config.yaml
head_dim: 32
activation: "swiglu"
attn_scale: 0.177
tie_embeddings: true
parallel_block: false
init: "uniform"
lr_head: 0.00858
steps: 12989
Each number is 128 + 24 x the weight over the matrix's rms, rounded and kept within 0 to 255. Layers, rows and columns count from 0.

# layer 2 attention query, 64x64, rms 0.335, rows 8-31,39-63, columns 0-63
[[128 107 105 132 162 165 107 130 137  97 134 135 136 116 100 130 142  98 111 162 135 149 141 162 142  90 128 127 122 127 126 104 110 150 128 150 112 151 156  83  98 141 144 155 111 123 129 155  71 118 123 160 138 121 115 114 152  91  96 132 162 120 132 144]
 [127  86 117 120 131 138 106 158 137 121 108  81 135 160 146 115 128 126 140  96 136 127 112 127 131 113 119 150 137 124 136  91 140  92 146 131 135 111 124 140 109 140 135 116 119 122 122 133 150 138 109 120 134 103 171 147 129 133 102 131 114 107 136 112]
 [127 116  94 109  99 138  92 133 149 149 153  98 143 128 117 137 143 111 118 120 125 147 155 137  98 147  94 107 106 124 138 110 102 128 122 111 104  92 113 142 152 155 152 123 153 118 127 134 139 127 113 109 110 104  93 117 139 114 103 122 115 121 121  93]
 [152 113 131 113 163 128 136 164 154  91 100 131 155 139 149 104 152 104 125 145 119 126 108 146 138 120 114 119 126 147 114 147 126 135 112 108 154  93 183 130 165 124 143 143 149 143 174 179 161 152 121 118 128 161 136 107 131 114 104 125 157 151 118 153]
 [112 146 149 159 109 112 150 148 140 130 121 115 123 133 141 156 133 118 135 145 136 128 119 130  83 103 155 150 144 131 110 152 131 142 111 135 140 142 105 190 136  95 119 128 108 158 141 145 133 151 133 127 124 129 148 130 135 117 118 141 148 130 136 120]
 [132  94 164 151 130 108 156 141 131 121 112 127 128 126 138 109 130 145 156 160 129 140 126 148 105 117 100 141 143 134 141 118 139 107 166 141 138 152 119 128 130  93 104 125 112 134 122 124 118 124 121 133 113 137 130 143 117 132 109 133 114  82 132 125]
 [133 150  95 104 122 130 155 114 148 119 138 109 133 129 125 174  69 106 141 134 101 112 155 142 111 155 130 147 126 138  88 146 113 166 104 121 145 148 153 131 130 101 155 153 159 109 156 121  73 149 175 131 128 149 154 138 110 136 124 155 138 121 130 128]
 [143 152 159 108 130 109 108 105 141 113 126 160 199 132 119 138  90 116 113 152 107 110 134 115 114 103 154 160  89 140 134  97 159 119 108 141 139 144 121 108 139 176 129 144 129 135 113  89 142 122 133 138 129 178 128 105 132 100  71 101 134 120 163 118]
 [121 112 128  98 198 107 110  45 151 161 101 153 135 150 150 129 154 138 142 150 145  80 148 136 122 114 114 102 147 112 108 129 116 142 155 110 100 103 149 154 147 130 139 113 178 139 101  95  52 141 132 139 127 130 136 143 108 134 123  99  75 124  95 138]
 [113 134 155 157 165 109 156 199 116 112 107 136 132  71 111 115 110  86 149 150 127 144  78 146 143 122  81  78 156 159 108 138 178 102  91 127 194 139 176 174 140  99 112 156 117 139 128 144 130 120 104 143  77 121 134 132 108  87 144 178 137 136 129 109]
 [ 96  90 117 172 153 150 157 168 129 167 168 102 132  92 105 112 181 120 100  92 135 121  85 161 133  90 102  91 157 122 101 176 118 108 111 140 157 161 150 127 139 116 151 192 112 116 131 153 148 126 162 174 139 120 117 136 110 117 137 131 141 102  87 117]
 [114 100 134 120 113 113 126 125 110 129 152 126 115 167 120 135 144 142  96  77 117 172 134 106 135 136 159 124  83 152 155 119  98 113 161 152 118  99 146 130 188 109 142  88 130 122 138 128 153 103 103 162 150 141 156  96 138 115 123 111  91 122 130 123]
 [135 139 155 152 146 125 124  96 165 122 157 169 121  88 108 184 146 127  87  65  98 120 195 116 150 144 105 156 152 151 131  90 137 100  90 164 148 132 143 155 135 135 136  76 134 114 152 124  95 116 150 139 151 128 131 164 146 116 144 143 128 122 151 108]
 [107 108 160 107 137 130 114 129 111 132 118 119 113  77 117  88  99 164 138 128 109 106 156 133 112 143 120 109  97 125 150 139 135 143 130 129 136 114 113 112 146 149 102  81 146 107 150 119 103 154 120 103 146 112 142  84 124  96 156  93 151 138 120 144]
 [160 111 118 126 152 172 145 174 111 159 144 158 169  96 111 161 101 105 148 134 116 133 208  87 143 121 131 103 135 146 115 143 167 150 174 107 122  98 131 116 107  94 142 151 108 107 192 110  69 122  97 168 115 141 119 143 156 129  91  85  66 154 160 122]
 [146 146 162 121  78 100 106 158 168 148 101  88 124 114 101  93 138 140 120 110  84 151 133 143 141 132 184 150  98  98 119 129 134 135 140 129 130 117 132 116 161  74 110 190 144 118 151  91 132 130 141 161 133 125  95 182 106 116 151 155 102 126 128  93]
 [ 88 105 161 141 135 108 126 213 112 117 121 126 162 109  88  89 119  67 118 104 127 112 124 152 162 124 108 125 141 140 163 135 116 119 137 131 139 118 187 185 140  74 151 195  94 123 124 129 157 112 149 166 110 153 112 151 116 136 158 166 135 134 122 168]
 [115 119  68 147 108 136 161  88 140 126 100  95 131 119 131 103 138 108 125 135 162 139 100 136 156 147 117 170 133 118 102 146 119 136 100  98 136 138 159 142  68 125 134 137 128 162 130 110  99 190 135 136 125 135 122 155 118 146 124 140 154 114  95 127]
 [126 121 123 130 148 185  87  94 145 105 107 128 106 138 107  84  57 147 168 131 123  84 105  68 143  84 109 155 127 108 126 165 101 106 108 119 141 148 151 156 136 150 197  96 122 131 167 111 143 137 128 149 142 135 132 153 115 162 152 163 102 136 142 100]
 [121 117 142 167 122  86 107 230 112 109 124 123 190 118 108 139  86 112 103 142 127 157 145 146 136 108 100 134 145 119  68 158 118 102 131 126 121 130 152 144 110 147 100 146 141 155 137 140 164 129 117 131 101 150 124 122 190 132  98 170 143 151  85 106]
 [141 115 160  89 136 142 127  79 126 157 109 172  93 140 142 144 162 113 138 169 116 141 117 136 115 167 139 129 111 107 122 104  88 124 160 140 181  78  96 142 121 160 115  71  99  88  95  85 122 109 162 104 123 138 124  98 121 137 123  78 156 113 136 121]
 [134 131 138  95 189 134 113  52 181 135 190 131 133 119 180 121  95 168  94 133 101  64 161 107 117 132 139 115 163 105 147 125 126 145 123 153 140  96  94  73 100 162 141 107 138 166 113 113 102  84 164 129 128 115 104 183 109 155 105 176  63 123  84 153]
 [159 154 131  94 112 148 128 110 156 110 138 138 107 133 143 118 132 155 102  98 125  81 207 134 125 174 119 135 168  97 140 133 137 119 129 132  99 125 127 144 120 139 166 155 110  78  90 118 171 149 152 138 128 115 123 129 115 160  91 123 141 122 140  83]
 [ 94 173  95 132  79 140 122 100 133 132  95 192  95 159 161 153 106 155 141 108 128 125 158 141 140 156 104 121 103 104 103 136 145  96 113 144 124 120 141 142 107 200 124 130 119 107  93  84 162 113 111 131 156 123 131  80 135 181 113 138 169 105 114 181]
 [121  95 131 132 133 116 141 130 126 121 116 110 126 156 175 110 116 154 126 138 131 147 114 115  96 103 108 149 143 133 110 124 129  70 144 142 126 136 104 155 110 128 132 116 110 142 128 134 133 130 121 146 137 126 150 151 110 135  99 131 118 105 154 116]
 [122 124  80 172 138 156 140  85 117 131 181 102 145 114 150 141 124 131 107 180 142 161 115 109 119 141 146 135  99 130 136 136 149 147 112 115 120 123 123 101 118 146 144 166 145 135 165 144 153 116 130 137 125 120  72 171 119 100  98 133 117 127 138 137]
 [145  91 136 138 148 150 130 154  86 124 106 163 105 137 129 125 127 131 134 127  97 130 141  96 115 116 106 162 129 153 146 147 126  85 116  94 118 134 112 183  92 116 101 113 127 112 151 139 127 112 106 146 152 163 126 119 157 106 120 125 108  76 154 134]
 [101 149 102 112 113 145 156 121  93 140 136 122 122 120 101 119 112 122 127 115 180 129 123  95 123 111 163 135 118 159 123 128 103 138 152 128  87 119 152 135 122 127 121 129 142 176 159 103  88 139 154 127 140 166 123 100 132 131 125 109 130 108 116 148]
 [158 145 141 111 160 108 129 125 128 101  80 109 126 118 101 140 121 173  73 131 119 123 156 141 133 112 140 114 127 153 122 159 143  64 144 149 159 113 124 145 143 100 128 119 116  98  80 107 114 104 131 143 115  84 117 122 127  94 125 128 132 133 146 153]
 [140  89 173 135 146 110 123 125 125 143 107 126 159 137 138 120 150 139 142 130 109 145 120 138 131 100  80 132 143 135 138 142 105 118 107 137 142 118 136 112 130 117 104 147 131 137 147 133 130 141 115 143 129 143 163 151 121 139 126 103 122 130 133 107]
 [122 118 156 146 140 146 145 136 103 104 142 126 139 140 160  89 105 160 147 133 120  98  97 143 113 137 107 132 174 131 106 115 147 113 153 155 137 129 116 140 122 109 112 122 122 129 123 136 121 155 144 158 139 127 136 114  92 161 118 150 121 105 141 109]
 [140 124 146  90 123 155 113 119  86 142 163 108 104  93 122  86 113 143 132 100 125 111  96 132 132 174 151  94 165 110 155 104  84 141 119 128  93  92 142 106 115 138 135 123 113 115 122 113 127 106 191 134 150  90 157 126 152 106  91 144 148 160 144 135]
 [138 128  94 158 108 142 113 168 120 116 137 128 100 127 157  94 112 151 111 138 153 108 154 116 138 109 163 183 118  97  97 122 124 153 135 123 123 127 127 129 125 109 145 107 126 118 113 140 122 109  74 143 119 124 146 131 162 117 152  99 175 141 127 100]
 [112 117 120 144 133 143 110 115 134 129 119 114 147 143 132 122  71 136 124  93 153 166 185 149 154 127 160 108 135 106 135 104 133 143 124 122 117 124 151 145 160  89 106  77 119 135 155 168 155 116 129 131 154  69 139 117 158 137 114 165  87 105 101 138]
 [164  73 169 158  54 115 174 214  97  92  98 125 134 142 145 100 184 134 135 149 119 189 112 162 132 110 135 143 111 187 130 124 147 160 158 160 115 182 118 111  81  52 131 153  86 112 167 136 141 144 134 112 102 126 120 143 131  68 132 152 119 139 123  94]
 [122 125  83 125 130 106 136 173 108 107 141 134 136 158 144 133 147 106 138 108 159  92 108 159 162 142 122 112 114 165 147 101 121 131  89 163  89 145 171 115  88 128 112 134 157 130  89 142 123 123 163 165 121 172 151 126 135  84 162 125 139  76 172 128]
 [134 146 122 142  90  95 104 133 119  93  74 144 180 143 148  89 147  94 120 144 128 167 107 176 116 109 107 118 153 131 107 141 139 150 121 130 153 132 108 107  99 126 140 141 132  87 121 104 134 151 129 126 113 107 101 173 149 140  74 107 182 142 146 130]
 [184 133 134 100 127 118 144 114 167 150 112 121 158 156  90 112  96 173 158 109  98 127 137  96 105 149 129 134 129 104 134 117 132 149 128 168  86  84 107 104 174 190 144 143 131  95 135 120  72 118 126 172 170 135 141 109 106 193 141 108  71  92 135 159]
 [120 151 130 114 129 155 127 127 153 110 122 128 111 147 171 127 189 128 134 121 172 112 136 132 148 175 113 138 155 110 153 131  96 125 147  98  92 109 128 132 113 124 112 131 136 115 129 123 131 118 107 139 125 143 137 151 159 195 179  91 129 110 141  90]
 [158 100 116 122 145 144 115 117 125 196 159 123 123  89 138 110 147 142 138 147 126 123 139  91  61 144 117 123 174 134  82 135  89 141 108 120 115  91 134 101 159 114 101 126 159  69 131 113 165 129 139 130 120 135 158 128 103 100 119 126 151 168 115 166]
 [173 144 130 155 140 112  88  70 171 116 154 161  79 135 156 105 114 160 151 146 139 145 170  88  85 149 145 146 178  86 120 147 112 147 123 131 149 108 107 177 113 115 165 131 161 111  87  80  99 121 121 158 111 116 107 134 159 174 180 149 130 114 137 124]
 [ 43 110 157 125  85 106  92 182 123 130 162 109 144 134  95 101 102 137 181 120 123 182 104 132 141 143  95 158 144 156 126 156 136 148  64  90 178 158 143 155 118  71 108 198 131 156 108 138 127 169 114  92 131 116 147 112  98 101  94 161 133 142 129 136]
 [121  83 175 159  88 105 169 207 106 100 105 105 139  89 165 113  91 100 159 103 159 139  75 226 156  23 116 109 122 168 107 138 162 154  98 138 112 115 160 143 139  64 168 135  96 136 146 195 152 145 100  80 137 129 165 126 113  97 149 137 121 128 113 119]
 [128 149 108 101 141 139 145 108 165 150 180 109 127 148 102 127 148 200 101 130  95 148 137 154 110 131 141  97 139 137 148 144 137 136 161 115  95 114 101 164 133 209 106 133 146 148 135 121 113 155 122 140 166 149 121 118 148 148 156 129 117 117 129  96]
 [130  85 175 141 145 121 113 180 151 137 176 171 106 106 130  89  65  96 159 109  94 137 140 131 164 131 161 127 132 171 174 163 142 128 156 191  94 124 100 124 133 123 153 114 150 131 204 122 151 127 151 118  94 127 162 167 124 158 108  97 162 119  89 152]
 [105 105 115 109 167 156 118 179 159 133 161  74 201 181  98  98  97 128 124  80 133 135 115 160 134 108  99 135 164 143 174 129 129 120 114  73 136 122 102 110 123 170 120 109 116  94 101 142 124 106 130 136 138 128 104 119 168 120 142 159 152 116 134  95]
 [101 166 116  99 143 169 149  63 132 181 113 125 154 168 139 140 140 118  93 168 146  58 128 102 125 132 101 103 133 143 112 149 115 132  96 142  72 156 100  95 160 167 126 172 176 110 127 111 116 142 139 142 156 136 106 186 135 158 146 124 102 136 121 125]
 [100 128 147 133 132 142 125  86 140 147 140  96 145 131 160 158 150 124  69 142 119 114 118 115  91 170 120 142 135 145 160 131 118 152 159 138  86  97 118 131 132 131 123 100  96 138 124 131 134 131 129 139  91 114  89 166 132 144 179 134 136 144 157 154]
 [168 149 106 119 149 128 148  96 137  75 138 122 118 120 125 139 132 153 137 136 128 123 119 145 122 149 140 107 102  78 147 110 154 141 132 169 122 133 110 112 149 141 122 109 107 127 134  74 137 191 162 152 185 156 139 125 102 129 127 101  96 142 102  68]]
# layer 2 attention key, 32x64, rms 0.31, rows 7-31, columns 0-63
[[147 126 164 155 104 102 111 181 122 109  98 160 172 146 148  86 149 122 152 148 113 133 100 176 145  93 105 112 161 138 112 133 149 108 134 162 158 134 136 150 107  90  94 163 124 140 151 131 149 143  99 150 102 152 148 148 129  98 111 139  85  98 125 121]
 [133 176  84 125 118 114  83  90 139 161 161 130 101 118 132 132 147 121 104 129 159 102 148 130 139 119 131 117 125 112 144 158 129 128 115 167 128 102 133 111  97 115 116 114 127 130 144 114 108 175 128 109 134 133  99 144  98 121 123 123 125 151 126 134]
 [134  89 157 136 120 110 147 194 150 110 122 125 145 153 115  89 149 179 167 146 132 118 134 188 113 110 120 109 124 167  78 132 139 104 174 137 146 104  92 133 120 120  84 152 104 143 117 160 150 140 144 148 123 131 153 137  64 105 123 138 109  84 151 112]
 [108 147 132 111 139 133 113  99 160 149 136 139  79 146  94 109 136 143 104 149 129 131  88 101 148 177 157 148 142 134 135 157 115 172 115 141 126  79 119 110 154 127 114 135 155 125 117 142 112 116 134 119 149 119 105 129 121 138 118 105  99 127 145 134]
 [102 106 157 138 108 140 105 171 121  89 129 125 151 112 165 131 142  85 125 133 140 135 163 127 116 119 126 120 146 118 114 129 117 158 154 123 171 167 146 157 143 135 118 173  92 110 148 126 144 141 104 106 125 117 150 144 101 122  79 136 127 114 119 148]
 [ 92  70 130 155 116 107 147 220 126  87 106 150 145 122 174  76 130 157 157 170 126 142 121 184 100  82  83 148 184 146 129 126 142  94 136 157 129 122 132 170  90  77 105 170 111 161 160 163 121 156 110 134 131 116 126 154 149 109 144 155  72  92 160 138]
 [118  76 184 130 123 110 174 171 123 126  87 130 163 132 166  84 138 138 174 145 154 130 120 177 117 101  98 123 142 135 134 155 136  80 131 150 149 155  97 153  98  84 106 144 136 132 178 173 161 138  94 121  74 107 138 147 126 107 111 154 107  94 163 144]
 [146 109 104 117 136 164 188 105 128 131 118 101 127 132 137 130 130 151 111 130 135 150 155 117 129 153 152 131 121 107 115 134  88 151 120 142  81 145 123 108 140 142 135 158 129 129 126 127 130 155 134 137 124 112  98 152 113 125 120 105  98 124 130 180]
 [129 110 154 155 118 118 129 157 172 127 110 142 147 159 112 120 133 182 152 127 130 127 162 151 108 103 102 125 141 108 118 117 144  95 145 131 131 159 138 133 109  89 139 130  85 158 133 142 142 148  50 154  98  94 133 139 121 159 110 112  87  58 154 143]
 [153  97 199 152 154 130 166 144 111 120 100 170 116 128 133  90 123 185 153 134 109 113 113 127  55  92 117 133 141 152 138  92 144  70 155 129 112 154 109 156 121 110  75 138 145 103 180 168 136 157  90 129 119 109 158 208 113 153  98 136  98 109 166  61]
 [150 124 106 127 146 136 120 137 143 151 120 125 128 122  94 155 129 105  82 128 165 172 133 142 149 122 151 108 110  78 143 104 142 162 147 118 129 111 153 143 164 138 149 159 124 114 166 153 120 156 118 131 140 139 129 107 151 100 126 141 153 187 125 133]
 [125  65 139  91 152 100 141 124 142 161 141  91 113 101 133 128 157 131 133 131 112 124 110 131  66 144 100 126 125 116 144 110 138 108 137 150 122 144 150  99 167 113 143 124 107 152 130 121 141 153 163 112 123 129 142 138 119 146 113 137  94 118 151 117]
 [ 83 149 140 121 144 157 124 150 115 122 139  79 117 138 117 119 128  83 121 117 108 124 148 149 167 126 142 119 108 111 123 151 118 109 127 130 113  90 122 123 150 140 143 128 129 108 141 156 100 101 146 122  84 132  86 159 153 127 115 139 142 166  94 122]
 [155 115 105 121 139 147 114 155 116 131 145 165 103 129 135 161 137 117  78  73 117 121 128 140 153 161 118 126 132  97 145 125 117 132 116  98  83  73 126 124 163 170 118 143  95 134 117 159 120 152 110 115 128 168  96 132 142 120 125 181 166 170 117 140]
 [161 138 148 124 134 128  99 131 137 139 110 162 145 159 103 112  98 100 103 142 132 129 154 167 126 143 157 115 120 142 142 154 131 132 151 146 112 178 128  72 145 142 170 146 136 124 133 131 112 135 141 135 142 129 115 108 144 146  90 130 125 141 137 114]
 [121 118 135 134 156 102 119 123 145 125 154 141 147 128 128 127 141 132 136 146 103 121 143 110 117 103 136  85 137 156  93 141 124 128  96 123 154  85 136 139 121 125 134 119 101 134 136 160 107 137 112 105 152 175  74 123  95 132 120 131 127 105 129 139]
 [127 171 126 115 104 151 127 115 151 151 173  75 103 115  71 160 106 117  92 123 121 101 118 119 137 171 147 147 129 181 133 132 145 146 124 122 132 152 162 157 154 140 126 131 145 145 116 105 117 105 122 108 118 165 119 120 167 142 129 110 146 153 131 144]
 [121 122 145 149 125  85 163 121 158 135 120 137 108 152 123 148 114 130 166 105  93 178 110 126 125  88 118 170 114 112 106 129 122 131  87 123 127 161 105 125 150 106 121 154  92 142 134 151 145 155 156 126 155 150 121 180 149 131 113 147 131 117 142 115]
 [118 129 112 164 126 149 119 124  78 149 173 165 132  91 116 152 109 123 126 114 132 118 162 135 184 152 125 127 149 123 147 121 133 172 102 114 111 130 156 129 143 142 141 102 145 159 136 139 147 114 150  87 113 154  98 124 114 129 163 158 119 151 164 154]
 [139 155 140 148 177 117 110 138 158 123 144 104 129 118 143 125 112 117 138 171 137 118 158 134 113 100 110 138 118 122 144 102 113 160 138 104 121  87 140 102 126 170 100 141 134 163 129 157 124 117 149 150 144 103 123 112 123 109 151  88 144 164 176 145]
 [128 154 156 179 156 163 101 134 162 144  96 181 123 131 117 151 137 146 130 108 153 108 103 133  75 136 159 148 141 130 108 119 128 137 137 123 109 135 157 136 108 123 176 126 141 137 114 133 147 133  92 147 114 127 143 121 140 118 128 101 114 107 113 137]
 [135  98 145 141 135 121 124 127 142 138 138 139 159 109 126 134 107  88 102  92 108 118 134 144 120 155 154 145  72 114 147 153 117 132  93 110 133 123 128 107 113 133 101  90 108 132 108  92 129  98 103  74 136 145 190 115 111 108 129 136  98 170 149 141]
 [107 180 111 135 146 168 112  87 101 144 150 135 131 128 129 136 145 110 135 124 140 174 111 128 129 144 132 176  96 105 107 113 133 160 150 116 164  76 130 153 151  54 161 137 147 119 162 138 144 102 153  96 172  99 146  85 137 105 119 134 125 130 120 135]
 [ 99 133 112 129 114 106 127 127 153 149 139 151 152 152 135 158 146 132 118 121 122 177 118 134  80 154 140  52 113 135 151 119 122 132 118 155  92 153 116 123 155 162  93 105 148 141  98 142 140  86 106 146 124 105 169 124 150 126 155 138 166 127 123 165]
 [119 111 149 116 150  78 108 104 141 114 115 148 149  93 126 138 126 178 132  64 133 156 143 126 133 153 134 148 160 123 111 128 126 112 124 142 156 134  99 125 120 116 152  70 149 198 144 155 145 166 110 138 107 105 145 119 167 123 120 110 167 170 115 133]]
# layer 2 attention value, 32x64, rms 0.264, rows 0-10, columns 0-63
[[134 140 155  89 111 140 119  92 113 145 132 103 101 124 138 175 122 168 138 108  60 155 144 130 118 144 109 149 158  96 170 140 191 116 113 149  96 119 169 127 144 111 122  90 101 139 112 103 119 129 100 159  88 156 110 138 180 151  89 155 119 108 132 131]
 [110 120  90 140 133 115 109 160 158 104 128  99  99 123 154 143  91 129 111  93 130 129 122 103 161  85 125 122 124 107 157 116 116  77 147 138 146 114 132 117 139 130 137  97 153 105 117  99 141 131 128 117 154 118  87 154 103 128 132 151  78 122  93 121]
 [133  95 135 129 155 149 148 142 115  91 140 120 141 131 134 132 140 146 133 113 112 107 148  91 138 108 153 178 115 120  85 139 117 115 139 149  56 155 123 165 132 123 153  99 156 151 136 142 114 142 128 120 104 124 120 126 142  81 172 150 125 125 166 169]
 [124 128 130 144 185 135 143 127 143 145 131 168 135 110 143 123  70 106 170 166 153 136 124 125 107 144 112 127 145 110 136  76 127  90  71 117 135 126 135 113 110 131 124  97 134  96 101 130 113  87 143 102 123 128 110 130 164 151 134 106 114 141 143 125]
 [119 133 120 103  92 140 116 143 149  88  97 169 166 114 124 130 103 145 156 114 125 134 123 112 114 131 121 193 137 133 132 119  91 136 136 123 143 141 128  62 150 170  74 110 100 124 122  99 135 133 100 137  91  53  94 134 131 118 121 126 148 129 149 136]
 [143 126 112 164 158 142 119 128 172 110 166 128 107  73  94 151 143 131 127 167 120 140 123 121 120 144 136 160 123 146  82 155 178 125  96 104 125 115  78 121 137 116 122 125 146 157  92 138 129 119  83 145  95 137 106 144 127 114 151 134 165 130  98  93]
 [148 134 118 177 126  99 132 121 127 136 104 144 115 207 100 133 135 130 138 166 124 162 110  81 152 115 111 118 110 134 144 143 105 112 145 133 158 118 142 118 191 140 134 141 117 102 106 140 164  95 121 133 145 116 133  89 134 116 106 159  86 124 118 130]
 [116 145 102 115 142 118 142 130 155  84 109 147  94 156 152 124 149 151 117 127 135 119 106 125 147 113 113 150 113 122 169 125 148  86 159 103 118 110 113 107 101  93 130 174 131 142 127 112 100 155 184  98 116 113 117  98 156  98  91 105 151 153 136 144]
 [100 117 111 125 143 117 171 115 141 145 136 134 125 121 142 157  99 136 124  83 158 159 103 112 110  87 130 124 114 181 142  94 150 148 108 162 139 107 139 101  76 112 112 141  89 104 119 126 115 180 164 147 115 182 121 110 162 116 136 152 144 152 131 134]
 [ 86 154 110  94 124 142  96 126 102 113 137 108 128 157 138 145 104 116 107 136  77  71 147 122 136  88  91 138  67 161 152 149 137 129 101 127 120  95  71 121 161 123 147 108 138 155 148 142 139 147 113 132 103  95 143 128 155 112 135 128 134 131  99 178]
 [138 160 108 161 121 179 101 141  76  88 131 132 111 124 111 127  99 121 145 123 143 133  99 149 139 114 171 120 112 140 168 115 136 101 137 137  90 123 150 144 133 169 108 122  94 144 106 129 179 123 144 128 101 109 111 143 157 159 176 119 130 122 110 149]]
# layer 2 attention output (transposed), 64x64, rms 1.07, rows 0-9,32-41, columns 0-63
[[104 125  65  85 153 117 145 173 162 152  87 141 133 159 138  94 138  96 131 211 168 116 143 128  88 121 142 125 163 119 129 105  94 136 184 141 163 115  99 134 144 126 156 120 147 140 152 114 125 124 173 125 151 113 104 100 129 146 154 136 142 130  93  92]
 [126 107 110 110 134 119  86  88 135 138 159 107 137 100 139  86 137 154 140 144 139 141 101 102 131 116 135 128 154 130 102 164 155 116  86 136 174 153 139 115 115 122 144  92 136 128 134  98 115 186  96 115 114 143 118 114 142 156 126 115 150 119 130 127]
 [126 106 130 152 162  94 113 125  94 186 147 127 134 121  85 124 125  94 151 164  98 108 138 159 123 141  80 147 114 147 146 133 139 152 132 124 109 124 129 102 137 126 109 138 114  91 125 123 156 133  95 161 141  72  97 180 107 163  96 126 125 125  97 114]
 [ 93 145 146 154 136 108 103 110 173 124  93 125 138 111 126 125 150 161 101 120 124 163 148  94 160 108 146 116 108 106 162 109 147 136 118 177 155 142 120 132 144 110 112 131 121 152 135 111 118 115 149 135 144 129  91 137 151  76 129 116  93  85 128  39]
 [157 172  95 120 112 133 110 130 159 157 124  90  81 109  84 112  98 140 112 114  76 116 119 140 104  70 152 115 150 134 130 135 161  77 155 108 116 177 110 181 142  74 160 137 114 165 129  99 129  99 141 134 142  97 117 113 124 145 107 104  95 131 111 131]
 [160 129 177 120 125 148 121 127 114 106 117 118 156 140  93 130 140  91 132 123 120 140 102 134 143 133 119  93 114 111 161 116 133 112 142 129 180 143 113 124 157 148 133 133 114  99 150 109 124 143  98 104 181 157 165 107  69 110 113 135 117 111 146 119]
 [113 170 124 116 100 158 139 104 107 122 147 115 138 102 128 118 154 154 114 141 143 120 110 151  93 126 165 109 138 122 109 122 142 100  89 115  81 161 166 140 127 126 150 120 118 147 135 155 126 164 124  86 123 136 119 126 106 128 130 109 115 141 136  94]
 [115 106 108 160 179 108 132 174  95 135 158 154 159 117 116 145 131 134 167 119 134 119 152 119 147 115 149 134 131 158  75 132 160 118 121 187 141 161 154  90 155 134 158 118  86 124 106 121 100 116 101 111 156 124 170 162  95 151 132 130 139 114  73  92]
 [ 75 130 143 124  83 132 111 173 114 151 114 147 157 130 130 128 149 109 108 159 143 133 130  91 137  93 124 148 149  98 109 137 130 179  77 135 171 169 168 126 154 135 106  92 118 185 122 120 115 147 175 115 122 116 157 143 116 127 127 117 140 105 124 126]
 [143 118 158  94 132 134  98 130 141 172 135  76 157 140 112 110 126 107 177  69 175 124 108  81 108 171 128  91 171 144  49 134 104 132 195  49 100 129 107 131 148 161 135 133 110 135  92 141 163 147 110 132 131  89 129 137  81 151 137 117 123 118 147 126]
 [184 170 180 138 117 170 113 111 110 103 127 127 119 150 127 128 116  68 133 118 119 119 137 144  83 129 145 124 155 153  83 122 113 152 160 120 104 142 111 123 168 131 151 180 135 153 147 120 143 108 148 161 142 131 157 124 120 130  92 132 107  86 130 104]
 [ 89 148 156 145 129 150 156 143 102  95 154 109 128 110 117 105 137 100 126 109  99  95 139 140  96 132 100  98 122 112 125  87 134 152 126 139  86 130 115 123  95 130 102 114 113 109 126 132 144 123 178 158 137 117 147 124 101 177 111 118 138 151 148 134]
 [129 153  99 171  95 141 149 166 152 115 118 129 100 153 129 149 147 135 117 113 111 159 142 115 131 162 103 146 157 106 122 150 118 125 141 155 134 117 140 136 135 130 129 113 119 131 143 118 115  97 110 105  93 150 129  70 142 135 105 114 143 141 128 128]
 [142 129 135 111 118 137 126  98  77 116 150 129 124 101 133 109 119 134 119 141 120 146 111 132 127 121  89 116 126 112 119 144 136 117 139  99 100 145 126 113 132 152 145 107 147 158 154 113 144 100 154 136 168 114 126 157  88 169 118 142 142 123 127 157]
 [118  92 149 122 129 168 120 150  85 145 105 130 134 105 186 104 147 116 180 127 159 141 159 132 149 152  98 122 164 160  94 138 113 176  86 171 127  72 133 138 125 131 152  64 171 111 113 120 150 164 103  84 141 121 144 147 128 120 115 120 145 135 133 145]
 [138 134  90 141  94 141 129  87 126 106 102 134 117 132 160 108 108 112  83 106 155 119 135 114 152 116 110 113 145 144 159 153 110 127 148 159 109 131 134 101 121  95 134 164 135 129 142 122 123 105 149 135  69 120 132 124 141 150 123 142 147 106 107 131]
 [115 153 140 131 137 102 108 137 131 104 141 107 140 149 104 131  87 157 120 123 170 157 119  73  99 122 117 156  97 165 170 117 151 162 133 112 138  84 116 149  98 146 138 118 158 144 112 114 146 165 104 200 178 115 110 125 131 117 129 114 109 103 159 146]
 [131 125 137 129 145 133  97 117 153 113 143 120 141 123 141 133 167 152 113 137 140 137 154 148 131 110 116 171 132 127 122 112 140 132 115 120 116 123 121 159  95 128 148 124 147 130 109 136 167 126 134 105  91 108  82 125 147 107 132 115 137 137 138 135]
 [161 124 119 118 150 105 113 121 110 122 135 108 158 127  99 130 144 118 120 110 105 171 105 162 157 141 123 177 116 106 125 139 131  80 136 102 111  96 133 125 161 123 147 130 103  81 127 145 105 123 108 106 143 114 149 142 124 113 109 145 158 124 119 107]
 [168 145 117 144 151 140 144 151 151 117 134 154 128 101 128 157 131 140 128 146 120 129 128 135 126 110 118 146 119 110 118 134 124 117 113 131 125  73 135  99 105 172 147 135 131 130  99 120 140 141 138 122 116 156 102  87 167 115 118 139 141 130 154 146]]